Weights of a small transformer language model.
Size: 4 heads of 32, MLP 512 tanh GELU.
Architecture: LayerNorm before each block, learned positions, biases, tied embeddings.
Training: a variant of Adam for these matrices, 380M tokens, 5796 steps.
Each number is 500 + 25 x the weight over its row's rms, rounded and kept within 0 to 999. Layers, rows and columns count from 0. Numbers have three digits each. The size before them is the row's rms in percent of the matrix's.

# layer 6 attention query, 128x128, rms 0.0739, rows 0-63, columns 0-63
119:490498505513417516496449516489474510511483525494539502529488471511509502495478509519467461481514499535504500502498483474454501522504530511448558528547512490518522514531485504487466511462492508
108:497498496511451501460495569482487537513529496527532490492496467522442483522528472521508493472511477556530498497482505513510479508483462517515505514514480496520538466512547541482472506518533532
132:536483463519511512561480500487525486512506518475522508570502476496483500443515514499528539489512495486508501510494475453470474513523506490509518539549524513523526511474470481450510501480542486
145:484507529514464488452494541524500522472482511542500540460467474512502515560452489522469509509537477539537487512513452528513518504477522513504498513529495497480492512519484505528505472500551535
098:521474507499539495527472478503523496482486511489526484485552523525468520526512466486490493488470521502514523478510552478472500472545503474458526458484499473503512504487457507521466533507441502
135:516497535521442475496498472510527527466464478523491469515509485510506537486496475517478469472551525522554465488507526516526515537514490543491485488522500530493518500514474508532484474487514503
135:476508541524462493443524512521484496509455506494503502423520531512516516569489521486480506524523496547495520504512496487492501455510519484503541501490526474478518486506483504505478510479501548
160:482508535512482501472488507546505546506477472539510478517485480497497504498474479513496497460533468500510488513487495539521535538492500533489495453530494535470527496518490550535482475490535525
132:524483469550516542523466518477504510484496523513513483520459497520456462446497498543531476514491459525517524497510455487454484500500482536517532506547466491556489540518505501474470513487497481
148:533473466508545484545514476478457488517528514468474465524497528530466507478524519496494523525464500475458533518504514473489480479500507464495442521503511478525478490483456483474487545542454481
161:516520525515497492464519468496531523464488476500468480453508490511508517532505487495493488501519533524538489493515533537548488507491488497515469483450493505454505508453514515512502485532516504
117:482512503515476520491511508520480471503551513499482528512494516511502509488515529502535504484493487466430484509474464465493435485493502509529528517548480472536490478561497476488490482451531539
159:523428459513523499555472524488479495535511516476531483513510500501473474474518496490523466524461487486505536476490514492460520497541490480489517535506485492545502520483518476467474528508463488
128:522483471482531496551493467483539480517493486474484511540540508508483511440516506475535505519470527463506489466525528488493441501511484479473448486449500510492505498504530440509485531513462469
145:541463491489530509520503466487497483508549514482512513512507515498506478470554498496502508529459519479474499455526508483490493445517491477517459524467479485517466501505520472467519549517457469
107:511474497495502521512515517456536504497538531485509498500529499469488495525512480449514540481497507476530516522514539475459484482527512470506499481514515465479491497471506455472505554520476494
098:520524475473536485548449460509550495505491517494495493541496483457475511456485496493485494471513589461510531478481537512530513505536520492478468498475486472479483503509499506529521490452454496
142:518488475482542485529490470463487500457482532468458539440536489511498508504496494497501494525480469494514523489515496467524463472495502480526456485497489487462454539477503499485524501567496468
121:510458493526497515474477523473479542488551535504516490470489491479457473516509503464487526511516460537543520436482513470476477504502531531498501554479470464527457521489493512463505540505520485
114:513545499486547506514502490507547514495463480531479482537495549489457478499501450487517543474494534449494551445504575486530516511520488514488480500497469500499508488510497476508506485487509495
140:472523499529517500485462523503533511456501513520532490518474494481469506476469489526492457479526529526533484481479472531505544517509466497491556499568507490519517495514471528499480488463540483
129:470534542498512511474505545539520532475496489544493455507487486465515496475496457490499484511533498480522526530489507516522539531469492547540497494514479546499500467484515527518532488458524509
155:498485495495461497516501516496515480539490508451534484471518492511526511526493509466475486493471511500488496515492498481483507477522525469476554509499539451492499495507505492480494524461484515
134:498511501517498477531477477494526515450440506499470482528486443475477511471486464526475512449510532497527529481495539494527487518506501539532516511526482499463524526500493517520519470502523453
146:524483454483566505538517474490483441539530496482484492522524530512474482463524515494533524515473492470476512494459541469494478489514498471517476520510528529525471467475488449488483495541498449
147:506495484469526514509521505483478451552552514462497521487502480514505507523512540478525505559470471461438512523500483490474479451520526484511518507494504469523466469489532500508481526500460534
115:524469509487454512515500483470532507475496495473505482486485496510463550478455508473474494465496465526521440465508513485485488479521529484476506547496496496468455524499470527487497497504499525
119:488509501511489507493479503515456479480476500526489523502501477496550500498459508513511540461540504528511498511518493502520530515483491497471478499503503504513466510529494485533534490511497498
165:460521533498518490483492500538511524492460436530488502502487509488517493496492488502521499505520526487506488506492513522528504527476467496493514447488527541463537492505491508550516462486517492
126:458504514511517492451527543511495527463493495518478520486479480491519498523468474498535520513523489490495548552508470531521503512451471519541503469493509497511511531477502518496518447517570530
137:534520488462510511521527476503489488537522539467467536492497513499522537521509494458497522517482450469447537493524488473485456473515500476528468529484525478495484528506498472474488494526483507
122:479521519501427525500502541505524518498481478499518501492474510515527514539473530475490484484489444516458486524500486466505502506509541459493527513520544501480487503512477528483496457458510530
096:493490482505474512516511514477481430484490541488529545497509497498528488498516488504498474496487471481478502551519503494488502507488526492470483457494461522515528482437533474476480509495484459
087:451468484499551469467496490498430544439519496523502520468516526463462496517521491492487535521511503484524526528530483504504437476475487540537495519489458528515530484536469488525506509510511496
096:481497490511482467528496520502481518528518488520523490528499532440561528497479491470491485477524521475504554519509498472506482497496546477514543499508506525498543508485457446518508483464516496
110:469523532502479487485516498530514505497521497521485512501507504458513491510487515488447522495521487522506518471462495458495517517487520491516544540530520498529520505552469497517489497480488528
107:490467508488534491484508479512516489482499501514498519497514469497468517503525497516518539537484467500499449482543509530484521507494465512492479488491458474411497487478536545463511530493482464
093:472510531478535521474504493516502540484526510504499503498444536486504508495500539487483544488498470543522508476540488482508493496443536535534513542544483475501477517564489495512491487477501534
098:488477500499501508482498495524525508471480522512510516526466497470538560478467531501481539467505452501514564463494509474495504513509525525528548540527472492478476519555505479500493490469499512
084:474510510485512485468466509529514523519535487520515494528531477494476477485534513464538488469495515471491468511541529485485475491510523527512476527537491480500501467526511538518521494525508503
096:499532524514490469474489486505489510513526458482530542520491495490554526532502501464486508484520510498533570475480546469509480510489529523488537523534487482512522480463485516495449474489504503
104:494483473511529494499522489497482503443463501488471514454502494536447461493520491544535495514488475518497502508517517537514480501496462498497466453469452526487480470499548516492518527498489492
093:491487534486509493506527504475529556467534481528441471517492485500440542518510546509499505501520491509509433519504467506509497542480493506553457504513511479543462463520482553506477523570543510
090:453454530492537500450511525495491510475493534515488526487495471505489512528504481506500525495500477488531516498499495512513460537484481540514547505489429518479495471497525553474532502547497493
111:510443514482532491489518471495544498441459506487457522487515483523442502490516513561524530527499464492500466486537497489507481495484489534536500471488456489475475493504518529488532528506491473
103:479510502491429497516479519520492469539535500508511516522495508491548526498470508485487515471490481495477545531466479500521493512520536459464518537513543477545523513495509426502462456493497545
098:464507523529469513467511496500460513492534496528475484498498497499474454510480477545484504548498519568529474505472517503478543551506479493523497500539520530518516493502461540513502520526532469
100:514524456532446498504498499471527506519526484504541468501493485478469515509460490468469475502533498520510479522464502517493537520511479473497494527517536539482513481462422540525510484481485491
102:495544487494409498529489506502496474526505478514529492533501494493545519489461510449490450469530510508508546514456519474512485485523538492500502526506530519519521489475465461497484485476504546
099:496490508469501507521515527512472501519463501488517536510490500509507531490513542523519518491488497473459516476485452529488515502503506511485565538454478475476501505522542502501487481490456512
107:524482469518506521498521496509534506503476516481525517488503490546448497470511501514525508527493473490465451500507485512503500498501460487516463510482476493448481508480523527494514539465483456
093:493429486473503479501506470501480510465479508501498490471507506496500525506520508546490471473480512507529503485442490581486540514496471474497490493484491506449518509505532523498500523510469470
086:516529491479480490494489516508520495536473442506510490529494526502530491482473488518502445453499504489552564471462509484495539487502530451498504479500534474531480523493495460518464458488493531
083:482493504484546500479472490523526522486536486483530514501507491507470467506533504491487568533494477478507500468524518459511517524508499538479480527527462511491471476499527534489507522504506497
108:503529508481434518497494521472519506546504481504504500515451519492545498496488486493502471466500521491490519474466505482501527507534545493484504508495569488560500524512468485504468440488514537
101:495502499483539494496486506479552491473527486488475472561513508507503512496539527463477477492503491459529530503529579453500514508472527526510544497519487485456481471527487509499506503525519479
097:515482499466464560513490530494494517528504501520518464524464513524517528488480519518513490481496493526503483508503446515487521509505533512494512471518547445481512531521508529510442475469515549
097:492539491486487479515460512510480481542484529534559531523518483460509483507536522471505489482491500521480543525521470484463449482490509503483491549443499503511529480511545492499523496501523508
079:498523495494526520465535481503531511444500467522475505482510517495405488475475473513545504532516502493496474515487476476505493464474476495508463532448512536470493501512483489464536532531521463
091:506549490468508471479472538475482523521518471472510460528507463490512512487491520450498506483548566498514543475478524480502481504511527509487497492495516494472496493478525495483511471514545504
088:468539506532548471507503504534507518490495523514524548493527509460523461507516480482500517508495475494468527498521472483549442503491489520514491532465467488500497481534532452475543479493515497
095:479500505502467527500512464498470469505510499505488528454502519463511463506491497470546515488467494488468503535534491521495500465512484488507467465490444507523520510533504548516524543478468522
104:515529505539449532491524467505533491514510498495497468459535494518527529519458478530484468470526517514524463530467520552496531505498487475489515455492547514511512481462465477521481500471493509
097:499531483504469532512466490502490485529550495506516508528469533471478514472496550455490519493509476512483525491451512486504453493507531494479515547524558505525533537509470450480528479481501535
# layer 6 attention key, 128x128, rms 0.0635, rows 0-63, columns 0-63
141:531515505472514510555489556514482498488483508481478460512523518514504513504499480496503494465520510496469503546490446489468538520516561481456475518513470492537486489500511509529502532507471556
105:492509502544504488548463528503496494468511531530530496558471494447495481452530479515493498508494498480517516486516458490497502549501490508489476500502481515513487508503487486490500483533525503
122:536526472464466503515546512459479475496495513415464498460507519547489503530502465508472505496505507538467477517485503471471486487534524488498536517474499450517503481512505503477487516513489567
118:479498492507490518550477530528524503493490502544482478549500479487478479425510498484523491491515511482502520479496476475514491542498481534478470518494516532514496499470474498511506508492532464
101:481471558505479458428515490486494549488466489487493519456498500514517504565485456490493507454490480525504492471513478482491523490480511496521492484508518525454506512508514506494474533505473534
119:526515464506503514638500475481522489521489526545505509552523496505463498421499487501522490496486489463497496473506493498531548515527491486484473504514507502519502517524492466512496473487475474
142:432512533512481487410484520566526485492491485590505475471490476469516482521495498483491493479557467506537508511507502545502505545484489527487522491504504530487519523486496505535511476481514519
116:494485443499521518606468496505505506517505502499515506575517501498482500424496473494529483501473491494515497505483479495493519533491470505494469487528507504531502489497514496509505489511500468
137:531501478496513523557507485471446500475507533449497520524483515520495486541494492486505531471481505508494477510519498426450519493512496490522505528536463447545491468496490495463488519535502512
109:518518505482476485416522507470509507485515540463492475464500498524532506599502500504463499514489471518512480513525506516484514479505531511517504506473483480465505472485496515487469527513505521
135:513502494523491507508473474521544537479492491558497522527525490447479493437487499515495508489493475514526499458536510489519497519470470549517493496491495536482489527490480496529506460486504465
128:488527541492480495492529489475517486515504507488508478473480488488516490544520531511527500537493478488448502533476424482510506527517536485495521498529531468508512486479497476465515468530511532
117:503488505468490474410533516495483508472499517449492501449480537509517497570496509510490507498492510521496501480503517519475524472515509506494507519526524468508513480510543499472501514504466535
111:529491505459504470482544463457503499499509512447512506438496549518493533566478507488482530496495513502502502489525503510476483466497473487501509487487527502482487486512500491493483506482465517
123:491493525492495469397521491501476507511524504479494520432499482536467507572507540507489531509480508514497501483491519496490508483484496480524526494488480472496526489500507515496472514502489515
111:501469528514469490414531471495495511499502491493519500415489499493521494542479505528462503515510527529504491476491496528500465467482519500510524504468515494513524485502514500513484530470505568
115:542505482494509489570517485496517500540494503478496486485531537519496546528494492489504509497486528518492484483493509491489536462507506471512490501479505475466517499527520483497490548489465490
118:498496520511504492419538485507514549501519465492488546440492492515509527528477474527498506494474502525518511481501510521524496475501478527512519504486518510463472520493481483504510537493522502
142:496489585531463513404477497523477542494514479515498477443446520460475489524502463508478499507497478502540528504449520506483525490486495509514521529486472475520497502470504531481507519543489518
122:518515464515524530611503461456488537492508481445500510542496509520521481483527513488521533485456507492494517480503517463505490491520495474542486485502515487494531488506515472471495484518461466
110:511478465530513525623514519506475494520516501490500506558498481489496458438512510486508467507484490481481501497491493470471488494515512501497515475485454495538516518526477497517513515528494482
112:519510473500516534622478511489498488519501535523519508553496503474487496422537498494507476512484496494509522467457502494492524493519488493495502507504473477517535500500507484475503488498496458
123:475526554500487482379531531525489511500484504526526473441499503496526505573475508493476492512525494526489517506507505534501523485487509493494500509502517501493515491525504519522510448482505552
126:553519455506504507659508537489516489485504501462491521553489481528481502431504478505504494477477518472476500479515516469517496493512488503517492513497485494488487503515485483514512527520486487
113:528478506464500498439547494471493466497498525435481514462474499522530509534504513507474501514484497526481492483495493502452480485506489489511499507489518478488494516499490467441489508482495534
124:486502542513482483342501499527490510507492520484520483436490520499539506582494519480501493507512492525497489516531478507502516483493489506525513510490502503496494507488518530516516498503520524
111:479492509488473499387504534542537550501496479514495518444506550508497505557480497500479469488506456520462490504513473509475510526503501488471513516505529506482511494481472502513445516479486532
111:527482466493511519651463517523512491521483482493490484552484478506493488428490514481523503504498532479501496510497522491528508542492482483503518475501487509492509494492490494520510523515475453
119:516518484497505514608476480475508510508500491489498512569508488494497482421509503492549498483481503470503527496484502486502487474502486488512515479510514536509479510493498490503509491490521430
110:524497498507532531588472485508484509519500479526506514538490468477495487416535486495525517496483482507520472509490501475525499503506500535505482500522509519517523518498485509499499486508516453
113:494469525467489520380493510511523520491499481516522486434470486523499519589517509506518512506496499535498508515510505510495518483499526473480499517493507490457487474479508497498482468517522540
132:473545507500480505469478502561520503499471471541502480536469503499526499487485508522526479477532462532459512557479452505495479530520519486465494509516528523500493511510486492542496432474541517
092:459486486552492480529523494483498482486485520533507545521495522456518475516474492504479479451468461499458580536524512508511511479506539514487491492551510528487479478484514481477491534503452503
091:512461490493506510501434493498523518579483537483524454508524483504473528489530490530508510534467465473502501511510476526487535490497483510518508499511483505538503492482519499494533493545532539
097:506542514488492489506470487525535502516536498473515458507497504500491515489507509471495521494522528479489501510521492508560515494459523493474478508514503507497499476513453484509450498506536550
110:506506509490497483485470513559490481507550495481469477507516512485480511505529517507473509537508521540495470530475503535505526487473504511491528533496496467563477514551469528490458518529501517
106:495493458519495497473525476444498479526489516515503482518467485480538504483495485523533539490472479519526534484512494466478519535513467500523511525479490522440510513449496535495532516489470456
097:522484518485529519470451501512521497510490476461512489513510501468463536504515519518448512531476525502524501522481467494487520497498511487524501546479461472551490509509480505510505512511513483
096:511513488479485520492468471534496501520516503472513475508525468472466532493509507505444516477514524488509494506495495507503487519463511460536498538508455496523498514522459462476448532506510471
094:514551522478502536489511510498501533506501558469492464516469463469489555492527482517513515489460464502495479456517462486531499496473498481492496488534514471547464479500516489484494488519508514
104:525552516495488487522444499519520517475537477521552479514505481520507509448500529495493537489511539561479500516493505542484480536497490513486445529502513465516513521500478523529449498478496504
112:490478459540526529525547496456481506518523533503517509493520477483482457487506500520536493539465461479507539486518494489504520509534477490483506472474479523475482498454528486506566500471500472
106:531480525505532530469508524470502533493495481489464496521455458522501539529513479510493519512504519539507463482510482486521493512482442516538480518505502484541451483508490526486505473569524464
100:511495472516500544530442466481496464555503507512479470523515481502530505472499489546496499527482476526506521470481522478482512532481460504477487494506471498506488484499491473501511546522521477
101:506480485499520520492506495451499489486486509499451504497503485484507498502459500530538543496467447524532511479493485493474526491481453495522497490491490528456493514451509481499531519530470459
105:470504557498491459507487518538485509511497482519500498517506502507495522472528522480500490459527509475429506522478492486521444524510533489513508517521485499544487499556498466488498484505512516
109:529491502517509549514512474491466468531550511499506469512511482488490484500519522530511483515479544550485488483472527496489508504506531502453476507477503464557498514476526534476451472529484515
100:526481532473506494463511475515489522475541473528513454501455482550490534505474498472507520527548545479481476529487522486502499500530475527506482486496529479511497500481472539508465485481513518
097:475521529479467487508516513562500539464513499516510494506503481528475543480505518473471471493562501483456484505508493505548464482497519509526466524550499505528460533546488527519484473516514521
102:457509473494505491512506510522492475532431505490496547479508516463532528503515528535474501477499513504498499495498503503498506562485512477489506525493491539496521491504505452511549525488488482
103:496479469538503526478537493517500494510458508518527570492528480531500475499481473487488520496495434508506516489484493495467499507544468475526517486501496530466498510486477535480531495490469495
092:469470532543498488478525479462478492528465520533527544495504488524529506479502484501515506484508508532541503460523484500480533503499469494497494469464494505464528516466526502480501492501483434
094:508562535461478480489494496513517537469508458508471513493465499524478518515504520520486465512531530473488480511495516496491468464497496445521465513508469484510515500526484487522440487485495533
096:525491468519502494496496500490505495514474526505539523526541511499519483505507521536489523513445447534517478483514493516459490542501452547493532511483520525507467516506546530549468498458499490
107:497547543450481482468507527539528484472546480518476495500473508516494508513515531492497490459529536489487480504497480511498462484524523499515477538537511449553478523544512480522448486480534514
111:520514543504532487506469499482506485510482491444474479496475518450471548520501496501422503471461477504499485523545519479502454511463469527515459482494524504462511535513484513527492499519493484
114:473529526483483531486508531483520504536500473485481508494458484480521527509484553504482478497528527496493498501473478538457503533496527452484494519520497503525526498538517484490476503498514505
098:473527495446512494508465494526507470525475558532507522540515508490527503495499505505489480493479476467473546499502496453501499490508503487436516523496487494518489466523530471523522520512497534
090:447444506474495536516494455490482484517505507504477528541517528485464459508480483534510509544501430462499498530512506503501522457509489515552459467471499489514470503487491539486500500514532505
100:524516527460518461499488514538505529440511496499493474486482489511539494499503545477523492516536513502496493473509497468530470519512506522508467488486542520464513533532532510533514468449522500
085:518501491540535524509488521522514513482487534511483489506518501473500505489508494485475539541496430463477504542486505501517513472498540506452530517490469484519512502518484485483491495531504536
111:464524473547484490520517531486488446536492508483550484500528478472482488480511470519464506478493479487523471551495496526545542481519499503490539486502474506548505448508529520495571500458485536
108:462511536501479500465499512479491528477537428505522463490494459536486504486485502478533490496562544473532453541479506478538526496488471526496488487490535495517513499489490551488486480479543499
095:511523522492533498507501511585498511552499504525509516482498520482463517523517513456476505501548504503445486480479490513533475486482539487530505510495521482545481495525504486514472489487517525
# layer 6 attention value, 128x128, rms 0.0472, rows 0-42, columns 0-63
134:488542482486486478497508492525468506496510495493529463465496518483529536485508509488523475508503532510522488484536478510504531506510503497473508517522496502507499463492487500506510534454481497
115:500499508472517490489492543460497536434478500510451510493510516530502502468497514509505482536504441515505515447529522498498497480504471493456524533446501516507552528490528514499490500500509487
117:501518453468515494494524513482526485557531524520534497520510496506476503511475554467469467517506479500485514519534507490511539505520485509492471575500482488503474462511517477503548464520485499
107:512508473488486525489480543490533476478470504505457513507480517496471485508480518498534482508499582512489484441534543510514535459500457507483444517463497508514490530491521450511518504519497501
140:485508493482547498501502498485506491485496509488503521487486515525511498504527404497525539444497561509525537513495541517485486522523539494490482493499506504468469540488522511516456504461495499
106:475497552515488484508514494494489497425518518474490521473506507540487505476517474493512478506505466518524556509481508510506468491499505472526480495529460503486497495492445519478558500489531470
132:521489491490503524480488486467546487504523517499513467469497486474458506512503484471524522499463533501497517460472559484490515500534488475525499520477500523478536528417503533509531482507476487
123:512504530500535494494496489496466467468477493512508489473511471508486488513503452521535498492498491486517521484535515457509519507520480506482467479556487468451492544520507479503525479552504475
122:511554501518427479488481448497456503534500559516556494515503481464529492509492555494484523501488462478502488509519444516457539479476513501488524504565517495528534484536523490498508527504484518
110:501466493502519511517465556502516556512505488488478462506564499500453490530500479490452483479510501535502515474499530500485470523526506505473493463478454512475497485477502517548468530526496495
112:498518523525506536509506487486486501525532502500487523476469536472526492478511500505559479497468438515487514480471498462523455486516528547545521523501513490509478486515491525513480484514527517
115:486504497519496540508506509522478534523500528498528503500523484507483501475497542492460489500503423489471496509444485501452480476486540514523564555498537499536506506525493482491513493474516495
126:520481504483570523490477453498512480468498502511480523506446511511461512507506457483492529505490449457495542461518504514515496476486484510505477477520498492487494509468442535493512459518497486
120:514525494471529453498529493499488521550466525520496506510480550521542487491521512485521495476507483531492537465492516503516511498489486459515408479502512476454478506506510488507477506515482537
131:487491481503476499507484523494509550502509474506502499515523486512500466518506470508528476495506490508512502472487494503501492483525486478522526516537533517486473454561524517487487477553502494
119:503500497526499504492492517484490485488499512512541518489488472503546506496478505510511496441491498445516485477531485512468470507488535499479532510572514494501535503486574473463499510484470492
121:518509513508556502487474501497532511463455509480523501499524547501561476491487481486504465565500496540498507484512508484510524505545492485465464465488483487490534483448536520513490517522501511
117:502483488527513468476473479486504517523500500503504465514485465481522505510500567493484484458470444477483525453520460485531534491510478514500521489512474474484453538555524506480518489481494505
123:503522500529495522508516577481515463532501504483487508476517537466492482475491523498519480553501447522440487510524501479491538479519497511513488507535559515510432494491523507495503523492524478
112:521495510485568489525471442514519504476495501517483539496492529490476521524513526469504539556493478495473518520481481481516476496529468471555507482473491524438492536458490493525499497482512495
112:516504465486526543514488480521526500490496503512466507490532498534557509535541470495505468470505473502498537500484523532484551535508506503503539504486495495465532553513494494540511479514506519
112:469541471472490452503501496529500492510515506489503532505535527507484470491509545565478510468509508537504480472532482468514520502480486502458504559532500493520502521541515469496526494526512490
112:492488481497493477491467470473505526498492475491482481497481494476424528496490487497496479508485508535535459559459510515568502530536478538507462486496459478479497469486545520486488477493522493
112:485480492552502500502494498517496456548552558508488490502458517492518534481518499536509495500505516473533520493473496508524482478469521510518535503517558506552474473503481502493537494480500468
118:471458483513521502501458510457469485522490436473529512518509505489564500515485527539530494475512541536524498477509501488514522474479517512491530524536497537541540497513480425491478514491509494
119:508463493492499508477527430498489513489564497491500512516479528486521506451505497500466485563511530470485464482526515504527461504504533511533508567525495468486486518476475480466492467486508506
121:475476484495485495506526455529488443518528513515487515519521474476457531514482499523521466550502485467484474493531459470494467487480490510525542525549501463533429488509520484477487511512490500
127:539558519515534464479528500489464486469498518506515483462476469520523524493479463536498486489472526515495539456468504501490477518527529497503546488506488516486520526512486457476506493456509522
118:503480505493508456518512486520501475501479474522518501479510494513533500508482540533524485513514448466489538469535501480511540486527480516487516491479538557473520455543529427493522479511489493
115:471465499489489493501449477522516519465454470500522510483481494504493509470491555485496512431506562495494467520517561526497529489484482460467494480507533495521516485510484484508514483510516489
129:515460524501500506505520484511535471493507473495518441480499537476509509472489499476491525546479456456466542487503557523474510512498539499501508512454504504481500507500511507486519498480499491
114:504530500485522465493489422533506482483509496491449517503498473512508490502508502509589499520511499473502458518531515503483488477501487474520467501501478503469509501500481501532524513515513492
090:511475509566525478486527484511486509539453491465480524501469527532467490433488533466470495478502427523462523509545456506506489515494501475516522531469508524512459499532480495496462479482494527
079:475493516491491525510478488477550502562510503489534504496481553448485490504510502504490518550490493485467465452505487527494491513522501502508494491507500462513555493502515453528512477495492504
090:512462523478497525475482512475526534509486496488501482481454547511558516492540474505542489478498513484506504499504450496484539516546553523505524485553491497447502488491472485527465527485525478
094:497491501487512479488521525515482528456471548511529491480524475466479488500480534432504511485470491456474532518477456518494478492499529446514494484506510551501523495511489514502534528481476487
085:514518471508494471497510501513503498509514513472444485499495469469517466507475462529516520511485481487493573532486455487497503503478494477472510496469545514512476491506486461540532488463479516
103:499503492476494519492507537504504523526515488530510532554512484522506488488498513534515494494511498515436473509546485459512491523496511477531486512486486437521478460558491484499498502498561489
092:474508510528527503518486535485468493512500488522500507507490481504503497537493498546512472495484471475490468515525482509526514513492515502493492535508522478511463523514532473503458450515511505
091:485484483503500488460477521473553485483472465471501514517546506519520464517515497484518525478499516493476524517461539467489520541511479526489513498453453493519543518541456504480493481523501495
084:493502522437535511514512514490517494559469438486488508493511488529505515514524465492535484506495493506470494518470566495532526521518495548518480513516504519515487489487499508492529480501514449
091:504566459470499524491516497506468463501507475513434470482502486477518487481494484496508548515495540523471482512469520490514464500493487489458490495510476505507530544525527521495522507532516489
085:485490522495476523504515500492509486502479525511485522527509492502458491503499515534472554544520496497500538404493522480468464477533546491526481495476554500512462507510517503523529449492506500
# layer 6 attention output (transposed), 128x128, rms 0.0383, rows 0-42, columns 0-63
141:486480513500522506489490526466520528482485475492480528505513514512471489505510545525485508485480477502452514477490513482516513498508480486494425485488489490486493525493487491483502459547475473
123:496472508496480533526498477475474511534554488491513513491494503507501498471492498518484517504501595461493475571486472545493506486508516476518550487512517460506484448491495511498489481508507502
129:464541521483531500500485562495480507463484506502486513502499518506504519478561499519525504489500510483541508492495529499472478509496495478493502509480525532456514521467489524489477512507505481
122:514519513486505510502515512523500486483519531516553498520517534476523484494517465489508499523471486475470460542485436516456498485466486509534515505498478492513511463484498532502480486494512529
134:504530479498491475499519465540526481510512506505499502535543456486468513520492568527477490513519483503456454496499453468509502514470468476521534498503490486537473492525497496497508499479505511
119:484510497495559489493462475509470506541504487515477476474549520460521504524480544500492476509499547487495506526479469519490517513505502500489476445513495511500522481511514507521509512477512500
135:492512505510471479517505488509462505500488503485493529523474495515545503497492477519483519471492479516541508505511500495498508493477514500450531486529485463534495470549520482517455520503458529
132:429560463529527486514522481517491492528474487494503489502510514530490508459488506498499484516519507500494511518499498521542507501474508536477509523481527494500494436507479523503491568476457492
127:541494512505569530494508486511493486459456491492410520494461512512447508524528482451497516541478512517511510468484518500556472486492511502561462492456479508461483494499481519523514508530504476
119:508518470472454493498529433530496480504516514500499524517451473528551512491513511498533519552547506466457505498502470505517494473477523517462563494505525492490485482536513487533522458489492517
128:479534507502445512516514434497551493511469525516482496471506454516482493497482502489476541486516531470507488441500458540552519507519479508466463481511502535491507499499479494540523477483467531
121:547446495469521526523485441516503459495482499519485463498506477507492501502507497533523513507495543493516503451515497495566518500528498486499494426478473492480523490489525508540500481508492490
131:467521516493455498506496513457485489509494522508525519489518523485518507473493531517487509500512491534490475473465460519469537493498498523483505539504503518527512459536494449498503515481511508
134:482506527519429513492519567488513455492481508484532513510526502474471507486500503515461504500501514494483507521479436471512521525487483530540488548515495518491494531502473496480478464464528492
140:510521539493505513497494494505514481507526491477461495471503508500481515474523491468506501532484536515529519524521521502484470523449475527488530457474496526461461486482479499519540469465482523
123:516498458488519508492506495493494492502527476478471505531448505491461525500496512503502529519490500519478471464448463498501474473471450475519494508483483525457519509495491570523506477555506481
129:467470521518482515515533509493505501527512491457468557490498471546484503482470550494492512490504546501514461533505458512489532486460482529497502497540492461495470527525490507483501478498520492
125:538464557533463523529537486479495488482504476493493485496474512527458534498514459531491537514478482519534471521507522513495490513492491530538488501485521523475493491506476525511518496439467497
125:469492469484540523479513459482545477482482494505479503497504493500490509447518462519499479484487558469514495469504487550494525485481502471473502507459459499476509491474496506507491509534475503
122:465464497509454487486481516490481483505481541503522515526553513478520502472462459517480488497513553487487508482487495553481484458512535503454488553521508495515494492521513472493498528497492521
119:500468521460475472520510549495510523480551536490501475493513511508492482484493477506522517504467472514481505505503472492537501506510493528457524518488515492534468513507517482491520460479519509
124:495521542518531499506475557501509494491517484473510442517504526533497481495544526488518505506477440457455529546486519492478508513534504539499499488487488515471492513496501577504508520494512488
122:492482545520491481526504494539496466493502461489529546513483455556554501502515530480515477508555479463486559498517525524471519471512490466485542495520542549529538514512512487485467492456483508
129:518493487526485471499512441461510497509476514531505499496529515493487508524511495528505490477491520468496515431490488489489492542518498471513440475533463522473526497483503473528496525494506505
141:494525511528481500503509471496517527477525528514477483494476488545445493517500501448477522549483476475510524492515514550494506498510500493527439500504472470485491519443444527510520506515507526
121:505519494508523486497454510456466519496472522510483450523496495521491489522506522489472499463496501515493488509523514526485554489492484478495470491510504524509577476516547476553506514508465494
134:512542508512502500517469532512513534492469489501489459490513528502534486477511459462550483468506526510507543457520582571470458527528496523467509506471483522496564493466525505470507533482471480
145:457443495499494482523499469489489531548507456481514485490526480474469496511470522549468508498518537483490457490503512500527540529486509494526488459476489479468490509534500538492509479528467516
137:489488504522481490502497530465499536481515520516474540494493496480450517477507457502469478487509503521514458512489454536482467493518480513544487519513481481492467528491440517443495500537501494
122:516499517531537527475488532534466489498546527494497551520524487497499497509489501534521522523506466503464499497495454502497490494535487482524515494513486501503491514491493548449500484492533509
146:471501502508473476495476531480482476483491501498468526520461461508502529504475484539470493463485514547505440492495447506508477496505480483478515508549491506504539507544507487512493544561476521
120:503462537513510517489459564499492505545504539513495510461554527475480463496501486499480478441511469532544533506500482472519533514512521524483515522495503471571444497541502490453504474511495522
087:507475511434480480518540521537514491496498480505506488504546512491501499502538531452512471535498544472506483458485499511517467524524503530498511525511469444505518523536484536518475480524500511
076:531519500521523492486508494512461495479491468488518525498498478501468525512498490521541500466477512520586528508518467482536515514501518473493547490478531508496495544525476478516469537497563485
082:504519494505527491485537503528469466506490493518557544482526512495498521465471550481486471526503498531484543504524490541521492477507496529508533520495518508522515500491536498544483473490455481
092:483488455519486483502496453487488469525524488527482506490506525494515480507500478491516478492556535500531479482490541462487541547484490488467489522494518499481492529522490462525504460515502519
082:490477499517497497516524465477472471499517517506543551527513508473475487536538525459491500443521494507496460480463510505474475524509502487520515526504468506463523503480494477490517515539515491
113:519465525451544508463512517504508508477521460505472461504494490503485520510546525479505482535482486503509494465532542548513474463486518580529491517497486472528474473511542543516497504516514508
090:497470466468481516488506496540515529489505498518477474484537557548521488478533528473480478515503539489476506516493493565518459479515487532526495514520458491499520516521524567486484512496479510
083:529506488533506484528511505536439531471535470555524500507457516486513506526512457503463508519460441473495531502550516504506457484449564510503540510481498481503499478473486504521550521506496487
082:491484529550507491512486524520467489461525528498512489506451500472481507481479489567479517500472464466566500492489493515508484481503545462539485508463469482504497470432540515500506515510501493
087:499504503547472514511473486475515531493494507495519546482479526516524504516548476454482532477456513486513519526500510506501510489499488494543457486496512542484531474465482462475545500472487521
086:528507508452536507484487521511558486506498500463490481539501446466515460494511518493520465519504505529469443493530498517504521533475466503505508535483509456508496462501467533478531544516548512